Part of a small language model's weights: 3 heads of 64, LayerNorm before each block.
Each number is 128 + 24 x the weight over the matrix's rms, rounded and kept within 0 to 255. Layers, rows and columns count from 0. Numbers have three digits each.

# up: layer 2 MLP up, 768x192, rms 0.0522, rows 350-363, columns 96-191
# down: layer 2 MLP down (transposed), 768x192, rms 0.0522, rows 350-363, columns 96-191
up350:137149129136102150112106147141138164117134106124121157140077163096097142090128125102149169100131177161118135103152138131137126152134135114120135099156141095156121108143143070110098133122132142143139122167106103125091123174079140107083141147137140110152084131093071136151102100111127140150
down350:133125060102129127119127126124119147117108137142119152129155100130140157145166145134147148127147140138127176116157141126120103106112168098168127116156129116161152166118133138129158129155118115150111144141140138096118090140156100132137137109151111165115147122117120156122108153123139118153
up351:099099096145144101091179150123157131141152141088105144122089080129110088126115144156163147149158113115126145084153114122120124144142126156098115102120123128144157122094117184156119116159130135119089165110145133099134137131149157130147168115095137100133167111095121156144118119143152153132
down351:142149121080117124139157145111132102158088112118093128095132142131143136125157116138114139133142146116125142092136112148163109142184108172168153122098150097127101120165123059103133132143097132134117140153138114163120113095102127107117153150063129131138107141123123119105089098169114153112
up352:129142111202137119101127138104129072141142121142144107129120140158135105149093105153157128086142149168145118105135151166089167150128113124137158099120126186107147121118146120142180095151121088113107130077108129117118133124121137157162135147125128141108143109128136126145114099110150105100
down352:060146093101114102154153127130174123109123127113103118130169134115096131112130139121129098100113108134143135140129126107136142105114075118135113093114128129141150118124159106106149150106145124127122113134163173133140114127089117102094140117128083146147118122109157129110120140121153167142
up353:110155174128121119149174101154168124138138139149121094124114149155123136086124144139112148144100147131159132178156142130124156089167096120103142151140138154134074128108124124122118134153165088123134117149100087130096115156080081126086092137122146140149127114144067087092154128086172126110
down353:099153122157119112149122141121115111160123124138120139114114124138130135114114151145118091136140147116134156158122102148109169120148096116111158128095167145130081121110124115151083117129108171098142102147089081160105130150146127175133124102126159121104104129156112072080146195174157165120
up354:070121160099085104105117130114149144104113162131070141119122116137113120159148155139113100102147129093130157100108126128132126154127128118148107139140130106114131124107160116110119121142184118106168125112118131112126122100161077147138140094095133146176148163143084129136104137120155131109
down354:132142122160153133085145124102124156127142135093155162108125091121105156125122138120123089165174143121128085138146135074128132168107141170152177127113103126138138121156084171063118095082140114134132133096125095099105142147138159170122122146098111134102116154114123169119132135149114152151
up355:152150121134162095122092111155142096107135170087144145144111130129144097123122120127115141126103131125157114109126145099130168103152157153158154158114149187098131135124133104100173121117107111145148135116125137132125130122144157143136134156145129128140107117173119165160127115123098161132
down355:140136162090149122139159132125109098079077140120186105133127109074134132100079127130113113119130144146108100134129158121092139161132132166084136126136140155126153143121102092146093147107107117166193131121140188156135158107107110129128157116167153160112122109115143111123146147141156093089
up356:151162136138141105131128133127117093120118126120126143141152107121147151124152122133109174117117124150140136132171103136124169123152107111126134133120170140128109104133081101119107086141125118123132135152122134095161119114138119200086151166118130112120146098116118146094098118105071163135
down356:123162132115100098128101134113098154119132114174141141104112109095090109154107126129133097121160129131111142104091147133124134110115147146160144132127099109159125087178165123140146130151103126146108106122135133067134138115158141119128136137128114148105117141133145097151151164157164136135
up357:141116164113099154130104070104134138112125169145113115129117128106139112086121119121126132148078128110112157117124117152138122101131138149155090133125120126124090124120154136160143071135129110164145095122114111122138143120144099137128116105109120148144116104134112129098123133103135161129
down357:136158117141128156086126120137153143134123169135119103141119147122167102134145145131129135126107154097139146109093118108168122123106161080133136132143127156150152083152146124127156107055110077127139151120083129095164151118127085152132145110161091156113147164097128106125121145167146105085
up358:154145117117145104151122117168134126133112125180134115116125145111118101105124116138106109182152130154113132143177126145115127136137138120161146132124118138151134111114122110166090103114182126145114126140203115117125154092116132133124133112095094109114126127173109119123124147143139097162
down358:091105077114125144130146119081125128112129086122131121097179128176128120132114099122144133108137081153118125095159120115161119131155120152096141147141113088145158097139151097154116154142118141112085105117150133156122114104107137135128135110123100118149117122131114104095113087153114142155
up359:132157085139126097117106155113105068113153140132095134144104138139124137141117100161113118108136119133135142131134112147143118149107119134123161128134139138136162106101143147132149128141144156120140165087099140142153114121127123127125142103129123116123155128131076081177134145109160170154
down359:119144134129126153116138130133154091141137108091109152194196095104144141104122165140114137099123136158145153125138065069103137126108123109126130121139100090147171144129155128119191157165131078127136130095122103119108124072135132136147127179141101162165105149154128167124147095127158148134
up360:139115110143126151142136126127104138149146112108080099133116132182175152131105101160071173107116066103111097140118090110106117102129121138146094129127148147123125124167123134162083147125100111145122110139169111088133078179140104133133119141122165085116132115141119126148118110172113158101
down360:121118159119109132157134179143115086116167157151125115122104127154112126141123190137151130113164134124101145161109165122131128082157168134117145123098162144165094126125071095138100068120132152157139090172145135115137106176123141138083140098101162139157143120156162138141098148125120115154
up361:101145131112110154125116117115101128115113089145116124077109135090138105119142132139078139111121095078129142122105125152131148119119112124138152130104141115135107124109133094111156100096160127145148157124096129137069152117139109160149121151142144104165135133177144115105109115114099088126
down361:162119093097097134133097119128112124145143122128147133097145169113152156137108101134132111121136155110120102131112093121126123130124129159090139113199123122120143145116137143153151107174109125096119095145125097146122086129137118124122154133148161127147108133136196112130104102078155119119
up362:085087168134131111136105128177089144108110139119080126114115117126088139130102143161172156109143186122107140132156098103121118161135144170061134110168137126175136155148083131116114096123093141113114101150140067142104143152133127124122130116127131118139134129158098136178142156100137113094
down362:168120100109136092125125114166143107123104135150150151123123185104138160145115124123152164115106129135091129129148102115151151110132108132133137104148106135131097148159141173103143132111160122138120174103142102131117120171108127117128130147087100054087124104127094124178103124154132139136
up363:093129101098141088152118134139111148090128122108128097101111124123146126169110093163146138100131096140141113143173140136152112133113128127142109159114144140121123148122116093128116147114124134096135140114094155153105133127120117141115102122139169141166145138160113089117163129101111157128
down363:170099200125109106124136119142136146181113087171119130088142121116122125118116145128130095128121148136152112154114105112081094134106127106111129132127084115167130119134119151143131117139160101116152127129108092098148133118131111087133150141103137158152130141119127148173145132117097091115